config = dict(
    num_hidden_layers=9,
    hidden_size=128,
    num_attention_heads=4,
    num_key_value_heads=1,
    head_dim=32,
    intermediate_size=512,
    vocab_size=3479,
    hidden_act='gelu',
    norm='layernorm',
    norm_place='pre',
    norm_eps=1e-05,
    positions='rope',
    rope_theta=1000000.0,
    rope_fraction=1.0,
    qk_norm=False,
    attn_scale=0.177,
    bias='none',
    tie_word_embeddings=True,
    parallel_block=False,
    extras=['capped logits'],
    init='uniform',
    init_std_qkv=0.0466,
    init_std_o=0.0,
    init_std_up=0.0466,
    init_std_down=0.0,
    optimizer='soap_variant',
    learning_rate=0.00483,
    beta1=0.95,
    beta2=0.98,
    weight_decay=0.049,
    lr_head=0.0134,
    warmup_steps=200,
    schedule='wsd',
    decay_fraction=0.738,
    decay_shape='linear',
    final_lr_fraction=0.0,
    batch_tokens=32768,
    max_seq_len=256,
    doc_mask=False,
    train_tokens=101100000,
    max_steps=3086,
    dataset='wikipedia_en',
)
Each number is 200 + 40 x the weight over the matrix's rms, rounded and kept within 0 to 999. Layers, rows and columns count from 0.

# up: layer 5 MLP up, 512x128, rms 0.134, rows 502-511, columns 0-127
# down: layer 5 MLP down (transposed), 512x128, rms 0.125, rows 502-511, columns 0-127
up502,178,108,196,209,270,204,270,228,213,267,121,207,187,171,230,154,195,243,250,187,193,200,153,235,216,209,214,228,149,229,232,236,191,138,183,202,173,144,236,203,195,209,225,118,207,195,236,265,181,255,191,183,181,216,224,170,215,124,274,180,225,171,204,182,180,292,191,243,163,127,184,234,209,170,177,172,212,201,234,199,181,221,152,219,215,174,111,233,201,185,155,241,192,177,217,148,170,213,126,218,249,119,140,178,173,255,184,226,210,170,241,173,217,151,163,135,223,155,216,214,206,181,165,178,167,205,174,272
down502,163,245,258,154,236,197,170,171,214,198,215,224,228,198,177,216,217,283,215,259,138,168,161,179,213,165,296,216,213,187,153,178,164,186,238,203,190,164,100,182,220,236,154,245,194,143,173,99,209,218,197,250,216,239,98,138,203,205,179,190,148,245,181,104,186,295,156,153,193,195,184,218,112,196,223,241,187,208,143,206,234,212,249,183,249,180,250,125,205,109,233,214,188,190,248,178,220,185,241,145,256,206,174,179,278,173,213,172,145,112,175,193,167,199,161,216,219,181,226,184,200,219,256,254,201,161,220,193
up503,205,218,159,163,234,212,170,221,193,174,150,224,182,135,202,174,270,211,192,195,243,245,227,198,167,136,220,275,226,243,178,232,227,197,237,260,273,183,158,129,198,139,284,252,223,201,162,145,228,205,275,236,197,221,208,267,192,250,140,169,210,194,170,222,205,271,194,203,207,214,233,204,221,196,207,231,197,169,219,244,179,171,202,199,256,159,227,153,230,270,160,169,193,246,244,202,233,118,218,149,262,209,272,198,259,177,174,144,285,181,193,130,127,251,220,189,182,163,118,183,224,183,233,197,179,132,183,204
down503,216,159,181,177,175,176,123,228,212,151,271,188,186,236,258,207,127,152,223,161,214,198,228,204,213,172,204,201,255,172,191,238,176,157,259,231,162,189,245,160,257,230,226,164,217,177,274,189,192,89,213,175,239,131,266,288,194,193,223,239,204,182,237,179,197,158,143,174,225,176,123,213,228,205,167,133,93,131,253,143,216,146,254,199,238,170,186,296,174,259,197,198,165,181,201,187,154,231,174,309,244,202,240,212,198,215,157,195,245,118,223,287,154,243,218,220,145,181,234,232,217,151,198,171,166,253,143,234
up504,161,191,233,187,222,205,172,189,260,192,212,94,199,201,199,215,166,266,252,216,130,168,120,186,210,154,253,114,230,248,256,199,132,227,263,185,138,225,213,237,208,171,190,184,158,275,216,144,199,202,211,234,175,221,279,240,189,141,207,248,200,208,136,231,230,212,184,169,235,190,228,128,178,196,197,172,167,181,139,243,217,244,197,299,237,173,260,210,179,261,196,180,211,279,209,216,221,159,185,181,211,195,183,200,220,196,258,189,176,160,219,209,203,193,239,246,234,247,189,224,172,143,113,235,174,157,151,167
down504,245,222,182,258,245,295,248,192,210,186,194,231,182,214,230,182,151,154,169,168,190,222,223,217,255,174,181,238,197,227,210,240,170,177,230,227,246,151,153,208,235,182,240,214,252,152,174,206,269,296,160,116,207,185,197,183,186,147,143,158,185,160,258,124,185,274,188,214,236,184,170,178,259,248,144,242,232,182,252,181,193,187,187,159,197,122,188,222,102,155,210,221,160,224,264,224,215,209,190,223,179,194,230,279,215,218,176,187,265,155,175,233,213,218,217,170,143,171,151,239,192,179,199,201,255,210,269,220
up505,234,182,192,157,200,211,250,219,206,234,173,170,135,285,176,203,191,206,222,132,210,184,204,200,207,151,128,201,238,174,237,173,248,212,243,87,158,178,122,184,166,259,148,283,186,207,189,126,189,213,203,236,253,249,206,233,184,231,241,225,191,248,181,156,158,194,181,188,158,238,175,218,243,216,205,258,173,245,140,210,260,242,232,207,178,169,184,169,222,161,116,151,218,191,270,166,284,181,243,206,213,120,186,235,194,290,212,219,238,208,177,245,193,148,240,231,242,203,168,214,210,220,131,233,256,182,202,218
down505,192,256,242,141,190,208,207,173,178,155,184,202,292,224,152,160,216,239,188,248,202,217,208,216,250,206,213,226,238,181,146,199,287,179,212,233,251,190,155,170,212,146,255,171,210,156,223,201,211,150,191,156,159,215,175,234,229,229,264,132,176,174,197,148,169,203,202,208,201,195,232,136,299,195,215,225,141,223,173,239,84,204,112,209,154,234,219,251,170,136,146,169,228,163,198,227,195,143,156,254,193,158,234,274,240,173,184,161,234,258,154,191,204,221,226,160,172,157,244,219,177,239,178,215,261,145,189,182
up506,234,203,164,241,195,183,190,230,140,201,220,215,251,191,255,293,182,209,220,194,150,204,180,207,240,147,170,216,221,221,202,231,201,223,169,222,175,164,206,155,265,148,199,211,219,243,216,195,109,221,232,194,222,137,268,211,223,175,232,168,256,160,239,241,230,272,159,274,211,183,185,151,144,213,174,205,211,213,241,242,224,202,250,216,114,250,177,220,174,183,181,219,219,206,229,185,248,206,220,246,145,205,256,179,208,170,231,172,227,197,175,239,135,249,235,176,233,192,199,181,138,157,156,219,185,102,211,142
down506,211,177,182,218,228,272,225,185,224,206,189,212,212,172,116,191,212,161,193,134,186,230,164,196,168,227,219,180,189,210,213,202,132,190,170,247,256,194,170,229,158,204,158,257,135,213,183,226,254,233,204,132,165,262,244,225,147,224,173,124,160,233,185,178,185,140,234,207,188,194,160,184,156,184,242,215,177,212,230,195,220,183,218,217,205,229,172,240,173,162,195,137,151,222,218,230,95,205,207,154,281,145,187,203,212,205,187,275,219,168,160,167,211,189,166,204,162,191,214,235,271,174,172,227,195,201,136,323
up507,224,174,170,188,153,169,154,111,171,271,183,268,182,239,207,169,183,154,216,207,219,151,226,148,213,219,225,258,182,205,205,245,199,207,274,223,168,152,172,169,190,195,89,172,165,172,222,202,162,206,164,163,229,251,202,103,253,177,172,266,253,221,208,197,268,210,218,189,216,241,146,231,189,210,218,132,203,207,219,206,287,243,196,205,236,275,207,257,183,205,215,138,226,184,187,215,202,170,230,260,183,153,157,220,167,258,219,170,193,248,279,194,182,187,169,169,114,217,151,215,231,144,184,147,207,191,164,243
down507,192,215,181,223,187,97,179,89,300,190,165,216,158,291,206,168,220,262,260,298,236,161,206,230,230,216,228,170,189,215,195,178,224,186,224,309,208,173,178,187,208,167,212,249,201,172,220,191,179,154,160,241,220,198,123,226,149,163,178,233,228,159,258,219,200,177,197,92,227,255,277,108,249,176,232,130,157,183,86,201,169,173,175,222,248,199,134,135,279,223,203,177,256,232,143,247,166,168,196,220,181,252,228,197,225,202,243,219,132,152,177,220,136,174,141,103,221,186,263,212,160,180,184,171,240,177,287,194
up508,191,172,222,267,177,199,227,211,204,192,196,194,191,203,185,236,159,88,236,159,126,192,173,230,184,201,230,210,223,238,225,299,145,202,169,221,179,288,174,178,152,248,206,248,227,216,221,174,181,167,235,251,165,226,192,206,177,182,210,187,258,222,162,160,251,290,191,252,199,235,115,224,178,253,262,249,235,167,129,162,149,225,157,239,176,177,196,143,193,251,193,245,175,175,123,252,200,253,193,177,197,192,207,205,173,258,228,207,210,129,241,286,144,188,218,182,172,145,196,232,219,186,202,196,209,217,190,166
down508,210,222,246,216,256,143,214,177,234,173,180,170,237,173,148,220,178,158,203,149,236,231,178,185,226,230,233,199,185,231,201,178,225,229,196,156,213,169,228,265,179,172,166,149,201,223,230,173,203,201,150,185,182,136,227,205,216,187,195,247,152,206,202,224,222,229,263,248,187,165,166,120,224,214,200,167,224,201,221,176,117,225,290,173,236,224,226,188,238,189,195,303,203,190,149,231,202,245,147,158,217,141,130,192,234,163,164,205,176,165,178,268,239,164,222,199,154,159,222,227,220,168,233,218,232,148,174,142
up509,117,229,139,253,248,174,198,235,184,188,218,166,175,280,217,213,196,181,138,127,210,265,142,252,203,161,152,200,207,211,190,240,240,211,251,160,222,255,245,175,194,162,228,222,155,201,173,192,183,218,283,162,184,221,274,144,204,202,282,181,195,148,266,253,173,229,295,233,203,222,184,194,186,201,276,200,306,235,211,256,233,174,201,247,218,216,120,155,219,167,222,140,122,230,215,179,180,234,180,143,224,149,172,179,216,248,191,192,207,122,115,151,167,171,202,187,162,224,174,113,219,244,196,217,187,186,218,286
down509,136,170,203,137,212,185,151,160,193,165,244,190,195,176,135,270,281,135,236,280,221,218,223,212,208,209,264,287,195,97,239,149,200,167,129,145,291,193,244,247,256,212,205,223,129,236,217,249,267,189,221,224,246,233,144,185,177,241,272,178,229,178,115,241,176,146,186,175,123,231,171,180,112,287,203,204,159,245,221,186,198,237,273,129,183,188,168,145,213,151,228,197,188,234,155,190,173,223,240,188,187,178,242,173,228,294,203,249,153,183,224,232,220,180,215,126,237,244,168,231,167,210,213,198,199,192,294,255
up510,218,125,215,276,249,129,238,216,218,233,177,141,216,212,217,122,216,174,237,255,252,152,200,174,164,195,177,214,142,215,270,192,186,231,196,172,169,161,197,234,154,216,208,175,232,165,201,228,194,257,195,280,225,214,237,134,295,220,237,220,231,198,154,247,193,202,211,209,254,212,232,176,230,168,185,234,200,168,196,182,171,273,155,157,205,186,231,154,141,231,240,109,137,222,230,224,142,169,108,211,236,177,210,244,207,268,123,146,197,194,217,171,159,172,214,251,194,241,204,189,186,252,202,248,297,207,224,218
down510,166,200,205,125,171,210,180,169,167,166,197,208,238,209,181,205,207,227,169,149,201,179,178,181,187,186,188,163,169,175,211,186,161,253,171,197,133,173,178,253,170,210,184,183,178,229,221,202,231,225,201,214,219,233,145,202,83,193,125,170,229,261,207,141,169,191,229,180,243,145,233,236,185,235,160,154,224,236,178,221,184,156,250,177,148,216,217,241,184,131,152,189,204,200,220,184,217,215,217,210,165,176,238,211,174,105,229,200,215,217,220,244,219,172,165,145,225,160,205,190,199,137,243,191,233,201,151,213
up511,189,135,195,181,165,210,216,264,166,253,190,247,145,208,167,227,151,172,225,221,239,205,287,156,216,177,196,166,132,206,173,205,245,215,196,280,251,174,220,242,209,199,300,219,215,185,83,252,193,200,191,171,183,188,190,169,187,167,239,177,201,195,213,210,187,203,186,217,198,247,196,256,242,127,140,170,277,217,180,209,149,183,175,184,248,213,131,166,186,160,229,198,251,214,243,229,188,246,118,218,203,223,276,212,205,156,162,167,146,210,254,168,190,195,246,241,165,159,252,202,179,131,162,173,172,234,232,159
down511,222,125,207,208,184,273,151,156,173,141,195,176,211,223,245,262,233,224,187,196,159,186,236,182,207,182,233,159,226,147,270,137,207,239,178,162,232,220,198,189,153,166,183,195,206,231,200,260,190,225,178,173,161,138,195,227,169,157,228,255,215,240,210,164,143,215,236,194,203,205,150,139,156,252,187,201,179,165,138,125,164,173,242,193,203,298,157,244,100,142,209,192,222,171,105,249,194,197,244,184,208,255,112,190,202,220,231,215,224,228,180,180,249,215,229,166,198,158,296,199,203,283,148,172,187,137,141,120